Weights of a small GPT-style language model, trained from scratch on English Wikipedia: MLP 2304 GELU.
Each number is 500 + 50 x the weight over its row's rms, rounded and kept within 0 to 999. Layers, rows and columns count from 0. Numbers have three digits each. The size before them is the row's rms in percent of the matrix's.

# layer 7 MLP down (transposed), 2304x768, rms 0.0345, rows 703-708, columns 0-255
103:429446543501452488481461490466379478568491543456586536532459560572380563479490433498443509489525474486511467545516468633510577495502487524488498565457482497445502448427541496546497447512481432508569548398508483395505452471528521526439549462404463506578492543572496442476458480550454409455484441389480524552509572456482454525457480451474515477501480510510587494547508432435582532562493405435555490458410517465434521522530566600474481473475486503457442518581520503510497459541507481491573537423502560501492484426497505650465585476550524485550454496554502482524455433433495483484567514567453502523559572556556566544555422450456544524436525427588437536530448494500446630413514570463552526512536490480588510518494514515525594489477457496593463465435547487526486525526414546
111:484464442532406442465545465471521488494461544549577461565529514454510448422442584497427451440483492598463509523553501595528441520476608513452517547513577474483544540417473515553536446465502565501431509447446490551552476481424465486467519530513398432543442519478494448479496554426564477437527504586507417527500579480532547524509485513560520543478514551456505614504508528441492508413395542408514448480543549441557569571561384590476479467481381477510563480403560490522513475554532483442395528480484598405513542467429496541461535553434425498448471438506606511494463514514473467567532531567475511453529563607500471587505497564518449538503489606453462532486477532498373555508473501533576444525534482453495445506492460461450484470541531533494502446535592518564382471540519445
099:433421638567467526472470443373571513566513492500422412401549448484478549545551570542481515592481525535489490500593555460581501652504441465510533527443453442403452539453483461477486488504514519438506455551509491517569457566488569582535512435432636463552431591514560470409477371516486493412520426460373474472443520547426478499549486356483559415474516492524564520446469440515478444499520508370484439464555527495507441482360483544568565545591375471523475480472531504376536491558528569565525551543508480515469537457551514506422529543493622534413443538414575484473477424431475464523537405555464459501535554612514477465579627548468512389522596434511502481386496615529555483441538539459414537437552550588602544478485409516435448511475515477534430387550411499447431455537604463
096:522459514461516508507490515562585557451525528462388449552415533397504560492520452512479498550508542585445469490502490524512542479383492542587552421470451514538500481565554484409433516533524550533465510479454440509536632420491549366440476511523507456653534569567518587524473452482412455554538505498529489405525501479452411529489518458543491568503444497508467421425493486594522415464503456605493491480501447484555529424492560577560506501508472527467565464378485533550361509516500404521457551495507462519505483533515466457481529472503541459518550556567503514415525474469512530486638448485523574572494401460536474529506490523514471528439536590500517489492468368475547369445563400469528505525472456419511461476534408576561411598601571509479510532495479468491497524494565501
095:388467490517490520553557505504530565519497536424472520538572499586500564495486528538490578482516515565520476469497454510513532586409430422550503440629491481480583520581575549510549568543558535542557457470471493496453464531461567476527476478523538462553560572489400451439654389366468470542519578476562443600521494478448431600567569481581570489453504508453532512466496446587422468418542649535548506491521473505582567463576493493371506481391478546462459507481448594547501396470579539507509469468479493493501584416430474419657487497445586474541435452467518459416572494473476535515549429438400571483479456430525541442383512470534627571531572513516625463444468515504511514460534511410495523493508557468527528482465519528537461434470456515493464483456513521496501556519488634
098:519446528483519520581506473635571468477484479530465482387498483508506593491504524436537501487578497505480552447461539604515584596581552471469523484472450485479466570481509500420494412518485435574478493456515537450476467505477476510474535559436534382348482562478459447500497481519558552561535452546533450520549479478558490456576518473514514488515486460446442517455529606452402490468429463390393528434491495415406490465512493528547424508559532444524551401572498524520559464499453553453444521433420574585506481528477376525433443488586467534459458488465504505500536471538626527579515519421516481569535454490563497496464524521543497492491485448553490490619421471459426578467473491520448493538419431497496449489445512483543412520530485424606535534447517484508389467579524450
# layer 7 MLP up, 2304x768, rms 0.0639, rows 704-708, columns 0-255
108:560546472493541448533552488469495535422499487523546526464519540555482540466547592574566468561479399523514517557618501547555575508509477456460588574483531494501549524458455532464526495515502438466523485540464487550402534439471521439460501436485459436475491583487548452486483614505589543534536525596483467506509570500426551514438478494549480480516481543555437518526365503522430457546557564426510477411477522528463489482417466548527559438442471491570549463436551488458461497524523549473483523597455510497444551485484507532460527483466495529521515530528464521631577557520498461509514458482485519550526573524536476590491524633410398539573490478505497407525515489578526524525551539472455416495476377509528428526517549463427550486582525509526461444547487481479478389490342455
094:508520580500519497483479588484447496589581501594455503457542510516516514475466456514489517586509551468481435469543475505569510453520493520475509505488498487544493467459463545441536453500444595491471548550444466472426415431404424553440490503494512487473511482476518497532448497499521462536489468498503437475402531512568490402539442484498498575483548513533487524431441485564557491507521474509488434605480484515505476516465470420417425553469551533485511536491451517455468475585488505465564451498437491523532461509414509367547554465506427549549493572583464516557536541497444557553456539424515527556529412504517560513572492467413470568582499449463560391482505489583516441426545417528492528448516500464502549511537509488535503424475571475547563537532482488462467478493452470
095:497471488480467461467519509534581504515423440384476511595499507526496486416499465523423497457510601510480501494421433522587518597530500464468502444589602565499547499491560540582570434396467472473396452515499515463484539501550560455401455528466539475515529547505492476420464493455492601426512521600554566565472507535469466523628451521482438493553396508510405573526392573474514506482515461471428464519402494399450423494497395493471526485473560459626496534420512536544439496451619614595492617463466511410601509521479485529473546423438558565457444478503470447501483557485492510499446513494531509560446507539540513527515543544457509530593484539466466436453520512508498473525573576497520535473590462571452507532486490537501471505533440425596428514448425477531512562537480504
096:578473529466534502563569501585550489505558507462470427413486509454506525508481427458549535527475478406499459453465428498521421495494403527561567510408466465515461540528491545472489420488389482565511517580461530550506479502562512531435573546476511543422556497432501463365486484532522573491512444504605510428487555405550545446572457414575478500539481510573479469591434561625523476413497484482526545465422505460447575492515519601621459565492464412499512461488517542553502503576509436502534508504547409514481532581528481626489506599456468427497554505472519445490449474458455502529482474435486523462548468537469542492608503481442484520475474428537512510493520465561476497566443518491495418512567459482459454533445463433485566554479485451510425459480503389401474425474483485
102:510466493394409390504551501450537542522571565486545466471549541444532417528462540569460498558513548497511556479518516530564498569527573503552484472505435450562487493523487297557509580476509584475540317459525436586513474458494486535477513492489470518498470501484572527534498491458396496455534531460366429517509427515597508467490461495414559536470398420485427469576482444566560497532618555497489551467523419540502468474529581570532582507569567498509392445525456441528514502538496418491463578559423500410664540459573512547491498484495521480457479451439513494429360402456541487599474450538548603517498482460507546460536526568528501465540526461460383524429492528586485441485446405440540471463548539470517555414492497530475452572549544541516480521424465596430467485452563518